config = dict(
    head_dim=32,
    vocab_size=4098,
    init='normal',
    optimizer='soap_variant',
    lr_mult_o=0.871,
    beta1=0.95,
    warmup_steps=200,
    batch_tokens=32768,
    seq_len=512,
    train_tokens=155300000,
    steps=4740,
)
Each number is 500 + 40 x the weight over its row's rms, rounded and kept within 0 to 999. Layers, rows and columns count from 0. Numbers have three digits each. The size before them is the row's rms in percent of the matrix's.

# layer 2 attention key, 160x160, rms 0.124, rows 75-127, columns 80-159
112:517411495477511502527526545529550515536532498493478492472497495490491515426527495483534535459508493532523457490495477523502464496585499478528579442449475519579551486500477458457507494546456515474510507471467430386539557492443396543486498487
118:474516468464481465594510462486528496566485519485498492552522497501536546581442470526435500448436556517582583402477499491442526502494434541485486526456442495514541524493454477500462545479478463589421511485488549567429528471417495511526573532
111:548524562468519479523498494517439446495472534540519495527576485478510458541557467471513446457561425506432423483458472484470527518541524470562490518573474524589474457498510518497517507543512496513547424426485462472511437455473469524491529488
096:501548503485495469529592564428507500507550544530474493448485576457464562511489536430486507531432432495465514509494514452523408448498551500527535498451548504474471541498475437457455490459564556578560532475570457516517517463516522483490487477
105:506498506479499480551538566488557477510536486441448543503492571509536459530479518478500512542450489440482521518513479552462462433422445570499497488501416506461590470486448519568515456521447513483549533461500497531511475505455444478438442522
107:460499464475481452478474493449523465518529493541494458466497439425474504493440459498552512488456487439484402452528475520458587532503494472552521474479542497475508544466502536529455642422535467399485476486488469444511489503494478480495553474
107:513496456536504547642502511522521504543507584578520539376555476453440493512493528481502542536425514518490487516433483437497413492499454530495508481480532509496461526472464450486508456539515510474497477497536413447519481450458485423449560513
102:560465531462485470463501499476486528533471475444534477470484491540503471507426544497491531454547454547524582508470530418500454501513404486508501505505587476517448491442534530502502488345437462545520509484481529480511480520500457513513573459
105:448537554446528488563465518459513496469475513484513535533525438452529473506515453464526574391504423508434502489484520493483535479484510507483523523483514492508497557524547472482515469611436574411487486496503501453553461521466580476548521585
100:528570425530509483461456536446502437538554515525496485495469510555520510459483505531502512467526470475521530540522438544504551484584539557438536511540565379505614500493501493586507435457438475444497469544528561468539523458487432501542485601
105:500491526512469475515459474439488477508479467541516425458469467473543498515493521487513521462534513504418488470459464495521565554509541446519467526488544476467554514454538524491507472556491561406448606526444509478458570594479540539509485551
100:496509484504491496426470554447525541483483518537587487476470536449482451469461458473573480457520507508446604434544544478494530553490476468483432491514519471477517556485501503537500481510569528450530603503490471443461476458570477435514530515
092:517473459500468502528510496550459513482454490600522533507583520457559534567425464461443537474488550554441539532478552519506451544473437530448473438483561515444508512545535571530486519559511492505478482432487503533556515447531565463415525521
124:546493468559441482526521510535535496557480466474495436485465428465487504537492481565566521456471533534470516505436545436472541551548520453481522487489482475415462542492504431447547422492548524520510503520484488510551553504449482495499502490
106:470447474529447547460511506426516495485441524524551455485487500504512509490459544590513497544499589487516452486607494529514455506474480544563536577506483419508497472471532483510407583453484447559524468524493473552491526438478480436477500467
106:514498476572562577559484464537512542486490483436559542527471440521502444469415485493533500463506546537495534558466468518552475565492476530586491453489500498460496457514576462539561528479533441380524458459565465488523449533453498534472487496
094:494507499503549478459475613467490474499470440520535534528541482484479490467516499516481458501497514458498401529485492440538538524518454577550520535529525429443464554486439453583529525501480497494555541478528494513509496407513457604527469489
109:544522451518554491519604523485455569532523435518457437470479547445436590500547514538496514517494513547476438511433534530514488508586537500431472416473548487479522425505501528481436487525517475521458515590473539574485443456440507515457470542
104:483572493512463521488524416503480514484510505520472482399455484484481501454547481416541502512460533519479501389550515483474564465417493492564564557440451470546443476517508493477467436510502526493464413542473493498602551471454518487537549452
107:536556495537582553437510473450464554477496524499495435530468538486453531458449497518422432542443398519463494456494496476432552547532446511485597565506480426528467510512536471541477500508541454530521431479559523606470495560508528523533529508
094:482517534529446427478535493498563555445473549572463465560529430532488517482476648512471446468556491543556514502454501475498527428481490519523569479474438517489470488515514432442483482505460532510476552449612443492472498502442471534496555471
093:450524504487527491578514539471521516489552546490478549469516541507490495492492543483549491560528556485539486523516478563458487603508454533511532476486486524480598490521469566561506524542534490474557463535480476483536537485551525447525417432
084:447497487494455527438512478465503485419579522594497493499529506467497482533550511509453497593488566524515519468562529488538542481487502477508465475450561440525482507523532544508482507478486432482490483500501532540530502595504555573550485445
088:627519517514432548509459450521522544437486573558542485421514467472560495526474555466500484465553484592485482480484469451490523451453494458489458472537466554527446512521532542505504494491601475527464432535488515510481488465527537485552623484
079:453557602545467431505553429545505513490521503511554446443548484484501484468490510493574485475501485499487509457473582521544429544453507576522415476511470508502536527543489497492495525516503567456474587534570450456509566521455438444538514470
088:504411504475444556536566505451459498518541507494455532525512469442494452468506519542479575518535547505496500502551512479524524504521375506496561428521501458486502469447518509557500513422470452423517450498463483409467532523484508578529476425
087:538511547458503448487467496491532439460461474504484522505507468510433480531462521498513455497531462579485475487475523492476442525485571557508504531440479519483458561515502465472469449487511524443513559496505551473495436530488441451457478489
088:588453495530423548444497422453535507518497534478473528460507500596532564450498521510455462548544563429596481550535546535467442489530521478492442509561484471499483467447492483535508555467500483487477454555503473504531522485533505503498477478
103:528428464489464507499513501521429456544528475531487424516446488511541568555505517534427517556546535486499481599543469513543500481512432554489546487503428414526544462518532486440480476487496493502512442448509491543501522447502491473572518515
092:538508531533509509519499549546489474567527511484536524491477518536477539526506480454566508438514488524492540533473501498554534444578481464417507472451442516501473457530529425433509394519461510422493433529498418473493493563544508544508489580
101:484531519487543484488525496539465499502507503459465467605497519457485537570488526492533521526507464494484523499461492493477505450575499536520499506482441530524491452523387529542504533415455535492502505573499596550441447489496451500499459476
092:500514611445529518493470428529481535522416445500479443495537467469504444489444479502484507460550532504492478525526456537499487518544610505480500475491472503447497529463545512455439501522582564431522548561460505491485559501494506449581560546
097:482450494468518489453581509536446539451513465515505437559567576480566500462472499561510527574534575465518544561546543481478561510542532550519558527484468504558542483472502501535445559458501557448561425496494491543484536428467536569498446563
097:536588478516497461457462442501510546428436509464556469492539534551516519516532523463514477453536476467553492483435443471494519396492574544449521547519474509548497495482416493425523549533512557564489412466512507494541450498467437484509473439
096:518518502481562476510513499555557501499506405538479486543552507475495427473474400507505535434473495514476501516448529513554547487523521472446520476520533523485406482471479552468507498614502542469500509527461462492403541500560552498489449499
098:464525477511477498484453534528496437504485504478519467453511436464467518509467538510492515534524536527553494532483542550474535556593491515540416566492455491513519524471496447516497461490518464538532489575438477500477552488488525555515467456
089:435545449482491464473520565510479487513526534464460465588481459442526507484480531441516528528505608473509539508528524522473526549556439493516510464513470404521513506467520533479536501531413460454535483477495584525496525538504549515455455491
091:529467514472469495516598450517532514516590494529469558507570523523456568474510560529517449496519481463428523536541441511496518573437502517393536498498496517533490474456548509495439515540479529499406446492534506463470402533480485541509522590
097:470455517519488563506546503480536454467518488501452509452568544470507463520497582548450459469521503507505449442458484483555531494514534480434531495511498515507493469511552503511420496523528503558457513495522502454527585435439481548498551524
096:488514498509495569504559518425461525548558471530431496536498541515574444519473488477521487511425529539515552545500469522504446478475494563470512493492435403559415486561517542465551534480516431484468440469556475526552514566561517499445475429
099:501414505427507403550531559497528509564551498435455472576554462489538505543489511505495511495461535484554491583491505486463510450520470548504417548518493447551521476487450487489427469523498480491520449457509480452514479510442442556519494444
080:475505573447500490570488568494479451429490515549559521508499471519504489568513558498432554454507407520428444452522513474477471524507552550544460549418562531515510546499490493580539504530486540486572534500455451594490514472488415476461478539
093:536557524520467473520462506547523526482464536499490452485497513397456512514543472490463481496570504442483459474476488473487601461620507510541358564524493602515537468476464552513521485542438491569481508531481496538465533475541499495522456535
095:510410513436452489573430501497477483439476497445538484483442486501534407507495513497486551508469521567521509465523453534514487513459504427433492522520523574508441471489499498518492489507498553490491501540477479441546562465548432519490500511
089:462443466396479494548522508552506519531459531525524494494485534524472539539477484479498540466557506480592541428478490491467479478459397517564516539476517541536497490494494497438493433523429502597568503482521537484463459477503532590497474526
095:508443487444487491468580504482453515562528451460510449552447533480490508437545559445466524521439514407483555507498468497553525486461406558510499518563542462573528507560523523478420515471462503533515452518524525561446489540470467498494540499
091:405541553597466502453529486451449516554526532509446536519532520507544538571559534499509464521522518523512563536559485479425531508507526474481556580571479510535497497544485487516520490488449466466492469430557595535501448545455468509570445470
100:418550510559552474490505536468547463494490469478481503539556515557540494477531505465510499569519497466507510570505546569476486470570482531461570498519492441503497529554503494488432499422493426474464463459450571515498466496510529594496386481
089:457534473543449455425501528473532474457507468454522524465481558466467460483497541439577559480526476467576492471548468592442521491515450528550550475427471448489573489475487458497511520418506470444499538546461413526491491531554447522417447533
105:486565490496520480499566487444533518507592451468558552475584535421496590523515566493472480579465486429484527505532510482513514474511516577523565480563509527543581480479537516519483550425461516549479476470550508570494427451491452510558489480
095:526491546531499554448513482527513541498609509443458522472578418456513493470518584514522581535484528445535478480546459512469518536438495527449527472472506443514529520490540493546459509519537473509483482506502502457461535423477526542485474482
091:511502510525475493524493564496506424493426573481589517485533529468536481527425444513493488468468505482457483471492523473455462559474473492513442601551533590515482537481521505485460506481487591572470472552496458460565518479463411406508560566
091:515544496465491530536502537517506455483570484498449503578482539496494437544427432471472527465475552573480499577458531599519430540480542481502512389460511499480455528444533514536533521512543446448509528504509500417513529481521524447413453453
# layer 2 attention query, 160x160, rms 0.127, rows 76-127, columns 80-159
100:344481443523565505530449477536478539550513453482498493538524479482480563600519437513482570541467543474528464530492493495490503540396472481494544487521480525525456473519471506498498490516431478456503561494438508469468491524467517472480515472
101:478586517451517467513455479526531480571497544459500491565456428412526466524515475496516507442518469415484575509608489410465521518465476478560466525484466571518502494535486481457474579495557558446482541534543549462524520470453494459472551504
088:435520507476468480527513478468486486472594502482433508438489518474483439516541535504501558558498530461480453479559527552559467544550507563455520468459595434492425542489506473552490473500505432509466475528522521531589504457475484524541492501
095:484453456500460454514516520438459482571480526522591519488405518422476480488526537465505532609493536457517567513509502521533518442479523599443492551485529464476523414558488434446468539547432500546438516530481544425503529461474469553424507572
099:507464499508547525531480493488566510453488419537475539539450543505513555541447474540537547488467505481522574533451527484594559581432541444468572455527494550558511478446493507506519527425540497443548548502508533476493439551504507460543533528
087:541499490564497559501475436457476483518511533476498561521539513570465528475478514463507502512515533517565486510449475549502505497603530462514397518457588514433480514445535539456497556485519485466559491525479512509583571499460448482444492590
096:491499478433549491512503541485477503535494470576455478424568514472538521544436447502454505509442541464484481485505533568551535530506493592525466514551517512532479521496520507477542549487565521553501514470589460490467533542520471499448534479
096:500517560458517479550434508471509496504413481554546512576507544547461515455441498450578564478550508504509486540497445474417455458525493470516527596566509460490439496533535447528485542528446590486448484522499492473525478519511573510550524542
093:546536419495539546453470545536604519587497502584531477480504497584522515492456526575452501467496513481473486486482513517490523441519547499533534545480457420572611485452525530526523471471459474490484496441552451471553496559498497489529509483
091:521495501449504461439534467518531506530439494532516500482492487551509473461545466475531506531487461513460464458413504469535505498452468478569449577538510469519538477497586456515501500588423598466512494499472498472516558587520562547519500487
085:465424522474472493501485510514490481537473571525490493527464472525467454540528442526532476463539500474452557452462541513539550543473513420503454544519505495530500462480563544500499472509477600442462434541454502477513585465538474546487554489
093:462499447537519471466463486545518515515475496449530449480463518520503455543504530510447513487533543520471455545519471445467532457459535511515521541497538449375475451533451449496524447511544419455610478461501521495526516505451591491491455540
104:516459416475490513572518507426507436510515450459505529553536493540459484480570498521444501510481439539487529475464455479446508571496570442528480535567499495459531516383491556538507525502532583463470547519493469473545564530507560535416522534
106:426489529453505556470551494490510429428523488492550526511518432507521519526478528558512473518448530521519519499550539527615514543411524619593547555547522553526509497401508547506486588511550462537589515527500418513533479472467533513471448534
088:572488442594482489471511491522522419453437487487485422561507569531460516417535519510440509545532538533533483442509490575529458470522559509537493461552469523485514473539509516471517496470450490426544469479562490505499488587462491578527544473
096:519479460563532452480492582471507464486513498526512516516502595423567484492488444467471454487487538527498510491474497495535442499509492538501562481477381453514471608504439440505433495478494580512537470517489477485514458456506400491561527515
095:479579511547460571510507501465540457563575461506433447513458487516500548523455558509477470477463542564450494547430514474501514503499451516555440504452469510473502452444468511525473481507573466480502432475505470508525506521493574570412440447
096:511514499464451554462501480432521550495509498514521486463476432523427518482465501504549505518463468496502545462607434498520552490520595461506516563508574474442521533509506482490514460568542424491438516555553489570439513412499546497494489518
100:437507467502516523519535458499470479496535508510460521470500476551432516532430515498485471521543477548473560479598566520544525566584491555518502549495466472515423479465493421465465475527527461487465516494537441476533522513423550477491474474
089:429462522459482557519523445539468483525494502524497507495490428452510471471482474473456584426497496520470482473494537496523498530528487396569571533483486427538429558490442487537430538454452397505542520473466481515421492521452488500491448501
094:591510479500502446542507525520491560474476501435525507523513521521479515429577485488509544460579410437534458451449493455468487387437488417507464438490465523541564429470457521512502478491553505557481487490531543521497435422541565483537599504
096:471541507472447534485531457413507497487484553533524491509545502501493500505483460514450480524531526556449530500509526523485488453543546505514502511565541587484472532577517529538534519536484524516529537471420548455446525499505474473492537517
087:456550468479491527579505472406483492510605448502507521424507451472545524523464526550479501550481458483564498469562516555551495530519522476478453448522575564455470512511507546503499547548492509547459462486511549432523523425417479417489524488
084:494510581494489497509532460457535500516583507490447572492483494395459425372508476435534452498488499493618493509470513472479490571435400494470534539517508486506503544445436547482512442474445492552446577511512515490576481458515516566540518477
088:471421540487528476544433470492489459563482372521466493558469447527496487495581502583547446508539467503500504491539587582519502416484470427472410470548550482438518548521478472490471486513492461503472512463436490446477539463483485474552567533
088:593546516490502504450563505515489408456530500528525532528474551490507563441452560409458528525496564552452568476506487481561562513460460584447540509419519392576526482437528520516493553466514529522472439547505514490523494500518455576517476480
082:476525525524479449534453496441576578474460467499494538484591527536515544517503575555530516574529466484543482515538537518492422433480526425458489456550534531500477491507455475533503527505444509413403509502464498536479541553612505435440503495
100:523441489482449492462445490511498475514459435552469465487442475505511471452509498546505515512488535426512527522548535559515513539559523537499460502481570532480487472570569519580445515509583471462499472535499471499436554372561540488475455554
085:456505456535491579574480507544533507536477582521507487473440514440421604496574491527480480531480513469512537548504505500483476526548574536525565443453480591447571442435547509516495527528480476461537440537460488458522453501505511571463500540
096:545451560532445488444507466594548481487464455541523490497490517525537468433507513407447500496555564481516543464544495491404504484491542539510528549507480488531452507468485479547492538457533527482490489583525535471502506547457581546447520513
096:477541517490457455498526465487490469482531512487491580523545486475472458495487503504496471563504502538445539395498519540529494515469502555436514476489547507464490526513499497540468475498561516521508477469494509509516523490567527505492532482
097:511528544478424489511513451490491487560443477457504506580481481512515424482496499429529512503528496510449534495543491497497572469480509434454466603529536429514515476459495490540460488463497489471515568447489529495472520507521572459523547578
094:504508447439492505555472496504488496429445502550487564513554531500544494524472544336470435528521463541553495520529444520464566482502520512511550473518493501531490428502534476436460464477511491491525494474548464529466459555484469470493467523
095:487577480501486512509623579475483454516459530451526505533557519499466494518539570507496515454565504613467499474478520518431535494499512553490526501410443449552476537499500518453489473453466488580471493471511461462537479560483525532499486507
093:411512533575433465521464547506483451453499529545483514513572464531514506473506501553523506522521543503550482539555517537463419476518525438589427488538559498521556545457496511526538484516501590523527468494492474471518522524504531459528569497
086:529492502532426485511444498529576506461402566519502470532483496513501468509507448496531479449578507459476568482489498504498470444511516554508497514544524428472476584516510488461492502468550554548487496514398508482493545533479518504485537495
092:517443482421557544521440512588564524475487483520507538470446488540471522490497505528495501411438494501448547460501472478557498509508528411467468580489461542522401429509551525514476483570530460467476581503554540497485407468597581502516464496
091:464500571501499474539531590533441472490507494384465533503468514403438465515543501496518455453494453536489537531523510446520433543501470505493556524497513532491439518483490481518409515500424489514580571509508466463465527486502523475514453575
093:513455471563464492516510504386516546493480495489521493557536501440473525440513550529434459586552471450551452456505462491536474558576539473511500473517569573489477508462449527483485499447495462539425490501501543592485498490518496489458531566
092:520457522522456490516496512495594475581420513512454485498498470524482488433501509415507405491531533494510493548516422522506457468471566457499504539546491478489505473472520485497497446470548486499476542495528437452481475446467484531467496502
072:462460567451504512447528527471505481516643498462525534566497502446473534492497470538520444538446504590546551477488527576494548528487482480536487546456445489553534522402464455464516480538451474523564481547476508500500515430517391555544447484
088:462558467573492518418508482512448482472517489464543529493470571515519549463502471514531460517517525503592480424490490564411507473434529484507523562537463470506514422534508512500482539485442496530465494471557510412491531596505516522479495484
096:481548487496525513485529552474458476584522516419504604521483489475438508507481546484518530517459462533520505483498511520574444495578466477482519517458476549440491512470503478488542456445514471591521523521532481556519398386524471492568438540
088:507434476445495498519483482523479512486516510526441535541433525483476517543482418517509524442439537457511562498450517450433587463486506487555444453486495484526497508521483472494532432536430584495566491560521441368494454512456435554485446428
090:475482480507440509583465423563496513524552467499502496460391479493486430452487534531497512533465551473530496521491442523528516497525458553486438535505479498491415523517581462486503463510473506513446553519578499513431534488472533497467572479
085:540454506536507496424459460465499545466502490511481510448510445550503448525528563488533506444519516472491514460538566524466502544527514503504475511523465463568442481501555447569468561530536531457513545551533547505496517494499419513564521553
106:539472464518488438502485498545452517457412574505506445492519514534505431471569496480520540486526522469459480437471476472543496510467456514558469521553501445547514480501510553566482541513569477454504399508429526451463487456493503502545513477
082:527445438532485509466496497528463496516446521492477496528500524480543526515488469496432541444462509548546511489514462407509533511457479446486524483475453450507573484407478551594502526427473532547506536485506515460546462509561533477561518435
097:535467502510507480463451535583398575491475526537550495425500486479536434495511489526570522458565521505526525509465543473456520512483475502507435578488548610512473467520585638533526498510461544509521512531491491504512544534532559562438500523
091:550481551521532473569510521457454429529501529385476488483506419522535529521482504519498564484452505501494487514534530493556440492494444411463462467444461508467433488472488470486533472419471467579454559512451478459484531453557533485500511482
096:464524544528593543384534493587468516550524519457461566458463518498490482466424499536496467514517553418509460529487512499505482562461419533451506510511497461533530531451507482481448506509487409485485517520521541499553432470460477461531509508
092:505491463512506510471496558473524514488487463433471467623536498464498473569470515567487516458509465408427541478508531467489526471444458554524551490456503479531546508501445497489505505490428493498493454499482519634513473467469458465468567507
# layer 2 attention value, 160x160, rms 0.117, rows 64-97, columns 80-159
094:482531387493524502539436504552441495549557422484502517448564500513534532454497561499521509545578495444486499417471510525527539585519529511492554523499511456509474556439394509548497513474523511508536556455506484570444499505469497528482459490
096:490419521512525610569493482493474489516502490442457414484534458498487537521450538591455460430469549458496441487443522460462517426488459519466536512433446464452485461554437503548467441506465497427573529468550516464516466527438502556506458498
091:526501520466452535490507483476522489502518568465564493459526453515493498475449509508499500571554519533512502515530382503479485477572456612521506487460491449469548560547516463492556499476484530542467421447486513575492521515584467472443526491
089:521522473487494504495528496454472469489497510493497502446547461506503469432373530512524529456511489571431497507527502501482516447542502491558520465522461529460476475605501433447539489459588551496510469532503468461509524409506528495472410394
095:483464529430470536503530474508545513434499531485444503492534549508529582501497505441467472499507471499499523518423535528474429551478575475438463525538571501460503503482506467515553508423542599439432521465526478499516491464534498522428475517
087:448503527555500452486472565563489474501560532491513536524526461519495512521522551572471482525556487602518502518462578555500483507396473554532506487460537469491522571479521499460514512582444503423475562540546562477449486560535477546492503561
092:443565539487505486425494464505481472509566470454550533564556444494513391432482522503497529469507490500498530435387514480469497441478476508458514411423462603515523534470497508517515497588488542503524477486488505506445427546447531446453492478
091:528512490477577432463510478467465490528426497481558518475455532474517587462458530572477552487484466418528519481567435444446501475575467470450536505526529534502523464547441435455487570519480561444471507462479497462526511518497436535497499499
093:512547466470476457448511474472550465458441509496510455487499435494474441448445537513521508473505407453449523378470375422480447470525570448475573550492523538517454498407515518533544462472460516517490461452480437530586492473478525462495502520
085:440504521520592498437505439550472539603524522514439483455498540475478534529492528478476494498419463503524434488504480498464504529572502483511511523503531440505523535485477504497503529542542502499489572566511495520507488520510511521499487490
090:492510485520521601512453511540478555512526498495512499451539452558540532469565600497497472508492559535508544509446523541564448559449538538517560534443478461523484545530539541524408469457516542553436498457427534470536528549465498478427426481
084:489489440534605541502480523452492509580532482517504503520524513469527453522495560512574511559460471446507478516518545470545463587502529460546496519478501454484487471490514518481457565484480501523440525539508561470491519547496484482562420514
080:446436504484576551509567516423481496556545544450538426497505541529475550475438428490513510541479574435513472439506514521510541529526471456471535487540465444493435484590525534535488429504519484460495493489512600535511535551453492544471484443
099:562466468484499544555545546563458516435495518515530520449497514495491498529486523506477446541458522434523465483554490524489500535468452420576430466475410486480534486514562462453465469451519536522475523498524456467480487440475468491505451498
082:495545477567523451420489522448431489512534510484458550595490560438435485521491477444453488462476446499483483521498475537446477477494483457431538495523483482555511498455507505478494577481457444505425473485543508431490513501463522548502480463
087:463476427548512496502489590460435485539500534514499565503478537529538519470480567521524503533551473466482457523516509471475534528512487562524501492474532565585457547467593488555489512502430463477478497509473558455469408556449476484446516444
083:528534467460444446504457515539428543486484472547519513482547493500582534490534485494525493538494526478518525473442607561482473470527553456472496456450492541489545488629547477488525504526430558580412515523501535535561461441472498523526478532
086:502466489526501536486506495518556498506474519486548548590536521531513431499473494383501501457471424535418483481479541510548494549476501514500530523483468551402544446432485555558436555449485497462560495491510409521480547544529456506506469452
075:500554449580469525527496479446473516536452507522576489483478528566461490459478550577449558463521536455472491482488445503509448520498529538422457440545468491495496581422497486519546485532492469488411588517452444528458490461517468477429531542
084:468426442571519438545491501499561549498580489478501492485543521486486519458461445517492502564495454553538534545496416474505503496563427491527470470498481529523473508474414464478483406529477448439503497492498537476418516443511490504486501528
084:501485506544439509490495498550516533486535488493534527568524543445550457467508539514425556425480488469450458505565414461488539512413452541546517466524476545478536518610469547560484481546472569503458492456453504513483543516478501514466557507
091:482503500441451549569455516566405461532467556523455479518548467513441442520560542478518543476475434511478488476480497505482470420437491453527468453453453506543552498488472499560502463502472561491478577603503522485485482520474444475566490498
080:474421510469487541495569503473423486545516506571436484479482499462530491505504534553542498478467545494529577460546522574487410429513443578488510504545496507435484488538527444476499459442545463509512499469582537525520537460527493499517476498
083:536496437458491470506490502529470543468484509514533523484510513575465452558511561553491554535546514445459462532395457511546457555482468446507531483482493462494593491568418462460468459490517538446522509465519510490478513583503495455525450528
089:470475484448424544501499499510565502514535492514469527443433471454539520584499510461549471464462528559531563502574565542466485543601512478460559540547556478441449548489502512532523433545564502540562527494538464448557472491507467472482496461
088:458464509555535483465495538519520487473470518497552521518517548584419525455517544525500479503569480503530504433481516624470504476574503494552514548471515530519555578456535551512483513454514515502572472492509478456549466444490513547487489499
093:428482512503496446540590470461515571493457442478452477438462499544545465446489511505500534435556542439531503487483476528514507473535418513529532509448476532495451542521554470539485454510526539551629534423531530510492506487534502453527492514
083:462490453566544438510464503541522462563442426553488467531511430588457477469509521446517452440436431464517530532511509488529475509507512469452429498548440509492535533488552479563487398503520572470518488439501530539477540508567477489469505522
094:505533501538513597467496479447564459518517529470483486491539526555476458522561568514468503516545512492493489485620438522514421490502453554513542495486504455423464463452517545532499495505524510584508505464446495574507465570466557498435486448
093:471441471474507463466543507476508552508466482518486449484542532499481609546505484470530494424438475499488644511487459418508489541518556450462520510514560514451501476506452507551528496524490524475561519469558535417484506464538534582492483486
076:534490526554476507545556531506587504474524483483506545475429499436490459437508549390550534504570547481465463501553466454551519454545456514520552560496509589448550474419504381466432547510519496441527488508515496529528491502495533523447547491
075:470505526538492502469522535469456515516457473491483489487575465527464528484477551505477512488536468425515460555481483566530499455525478573444498512544514495512564495516516508463555471502497474526456544474411533444508550447436441514472558504
075:516491475471466504497500530502490576487521565472528490544437501593481526461496549485475513472475474479537510434502507593496426409440507485518507503505523505502567521482505563523494494455455537551489413494485510522550531496518491520448541570
071:492467507455546522534514481491517527508500487512481450479492509417459542566443545526592540456586469541466527477460473480542509539533476537537514551459536551461428507510511550495483547528534499483601564502447467482503467485446482456465478452
# layer 2 attention output (transposed), 160x160, rms 0.0949, rows 64-97, columns 80-159
100:472464576435468558508511495478553473505482529487508456535395456562478513549485439475471514460432520597538482559485469462484510432521479483566465482502468528505487421478567545482520449514478456471467531514457471425540499492543495492538502562
100:561525497468483454424510449539511483507464461563481569505402509528506458544526457433554499535469466544519529511530471491528460541476491408508428500536486505491506522443550513484481539561512528514399410552465470473451531456486483427467521428
101:467467445497509477441449544517540507516489463485460452561494509502486488591533499485477534421500460421504521500494630471518510511436534421476492510580517553529529418482402475508486509492440485471534539487521500407520452465387471560539508493
096:470518523477506485481512444499511486485568473504528521524481555473518558578585517435450519572430522428572430477461530459572532544446534464477452548493522478540534521429513454553520525520438499518479498503480514545487425546490483450564578594
099:534554423519515447513502535474466427510569437523495470515482450476516477469511483537526482552486538523532487450526498484465579474458498481549549455522425539570520482546477552472455508587428448542526554549470477470485480543474513489532516471
094:507508486422511586551480473478473485467493472484508415505491497536465500490486498464493531507503458416523473493506474457524560576605512513476509526549491527501474422536510478487457524474597457580582476464462479549550549476499526460490515499
104:486420462492486519512529500480521559463467504539481479392482476515460517554499483490496455562435494481469509474579477509541527542458512564513460578586518420480486482463485448512435559490523456546473517513515449482597573521557534538532523541
093:455503507526428540482475495477547523488530505492474439507512478477467446521552461365501504509521479541478538506467550566513492485473469511483430550464489524454486525444493463524481449501499482527512502519505485506474505498497570457469480524
094:513513523523538553529521526486458584499496507439493535533504551508519501521553480500438493566472540530521478537532579534460507483451408565491441461536466439444553446543425510485503521483536504460529496516515483510457497526510467473507497438
093:530458551511422528562485540438559453441484498520564516490521505511537410479543476524466537571571491491487577492538481519566436506475521508492486511511523523495535503552526561482515503432482450452459466467507531504429507419540450521478469559
096:564495485492508446489480542465534469496454487482531543563515518527432470533456457529598548523495493449542464544490517520439538502533471426515431459533585512535468456523464500492547551518512424490510522544538472521470494419573496499552584495
096:476535495516439489454500534525498493502444529479511452484479500510477529471561430535447509433578500528519545559489425459469456387528481532462529496515514521524493536540454516572492477499548457507516546476463478529513503414542573579447574481
088:526523474493445448473453501541519526485420449552493571508489482438579457525550501459560523426507477542496526553482508508541486471497503571570491525500481556441605476461516516475497573495498568548511537535460405458519487501511551478544502554
102:470473501493496438455452483486577518550493489491501532564514473506525544494440418451528520446547507510512509511463502467466523472534504535454586561540504475533468443505450518545555520560494397483501516470461523476454504529511472513488533486
092:513485515414471515537480497533586518489443526519507490442481465529515555457480512546501519491478466491564508492473468528476515593476573550487470486492542505481527493480463497597522469509519538478520510541525517550519464481560507460476515529
093:504569540463499505526513502516558461496547445498485457515549437459512498532514483493494582421404472487472539557516504502504518482502437476472444500492466459435486443526407498501541459478567492519572463462521474491501523446572492501548437552
087:503491490541503525487539470442555472525477554467480551527472534504499529500440519444521480498506480502437456446560464439519549524519429561491522602464509535559483471485469498531504511457528517421528471524508496495433585605533512491456482510
089:515614562549505549484540464461488508462508480503463504472503542516538553494500518626541523454525530462490518531504515491465461510523487541560499429529502422546427476524508555471511442536509439531419466502504537511515472489542570528474491501
089:524418550429495490510485556537560532476498490498437495557502494429510502566503460492565451514513487603468458488570548501542575500500490431548494478509536523485519485576523533492466475475461498502590442496558585489559467525451539479564562500
087:440577531446507556413454536525467457470473451529467463493509513567485464526560537497508502436497480478507535459442520461531502521454553527447527539510504462496557476534587483489579567476518559544564513512504475522561437542481513487565483524
088:522483483534523539492502492454542495522450510561476450459496498550489533495480522490554458505531473525515557535457548529503493518577509479496556511470564470537484525402505502435513548484516486588510513579506538508523387500515483506469451490
089:505414468518501510454599484481556536457499490557525534443498521432562549493463533497441536522560539534498473554503552491547424513608467535478520533480483515538473498505504543461476539427511468516517426429498478501475493467512494512473493480
091:550571441537501508484433522551537507462450492430517516542540530533464527499541452498472555528558516535476423580450497476527551537485517461501499468462447478552465437505482531535481556507496543451514543522422495512434450557458449494495480545
098:539505471586496541443475535489527434483472460476472443561531431457566579461500533442528465475503532517598548506572540487483535444449552522527516527529456495562421487453543501514511598553510515508528544529476480523525471455471526535493578470
097:529546473545578482545496471500434496527461488505531505497572527518500484458503474532477493541502481515501470511462425479474551540484546539565483499476463551543576521545514424470523581511451490472469456527413488529448558530487498552517439566
094:680524510426489527569560454545532521522534506528499506468459495484558552522487494527520512464459450484500462583508515454480459451501442465486447477519484514478444414528439507476574462534468485515501559524517527539484492510480476451532460506
104:487499455485492562470469460595476402509501504471501519505501479518414549539478468444521469580459435499485530494440512475448515485520562515513478529507479474520528462477454519487479523527469470483450498550456471531501513506485494477430480459
087:516533497474499571399556511445464459440545533420514491510532516460554512473503464569501597509509527545509472496494546492489550540529494506510559489413516463457449508500481486485548532555508450546538445596532443480565470411482509500523456523
101:534483513463509471548460503518445580533462489438489491532556524437496527489482409522484465444465487488515469567443524521486506528519541441478518467546483517533487554527492529472452577529595454446485545508512494424477512429591479473543521502
091:511562559517491476558519488512449438527494532427547482549492499440522369435551520512536509535577505490515433506429507554528485502481481504507453525500503457466474513495569503470498465515520497546422436546460483549562521525477486446514476525
084:421485468476543547508452474506511554604558485475459514561548521511474527564495482589475473490447539486503579472515481530517518461449512506488477458535473438511484424508496595532547454478520465494486497414471511498485559518485479463564459459
083:542517531438478508577475452453477548502525525501524518507479575438520495507496455488470496475436505563532542418482559458468541557500493429560505505481455498518503454504529513526480532475462468446510438497589462497467475504547563471548447466
101:400500529513400432552453521501483435537454515462466478465504462525512503543530476472532484469518488509468556533537434496470512475541508551504542478436515493458495524526483496434535540475594455488486527529454560440429503456449500504487437506
089:502462477472549524432500457466520492512457416526524531563458428519500447468501546482446482458447522413489479497459499542517463544497514461476457570573539442528463508490527509528555479431501543418441500499497495509519537556473549454528495519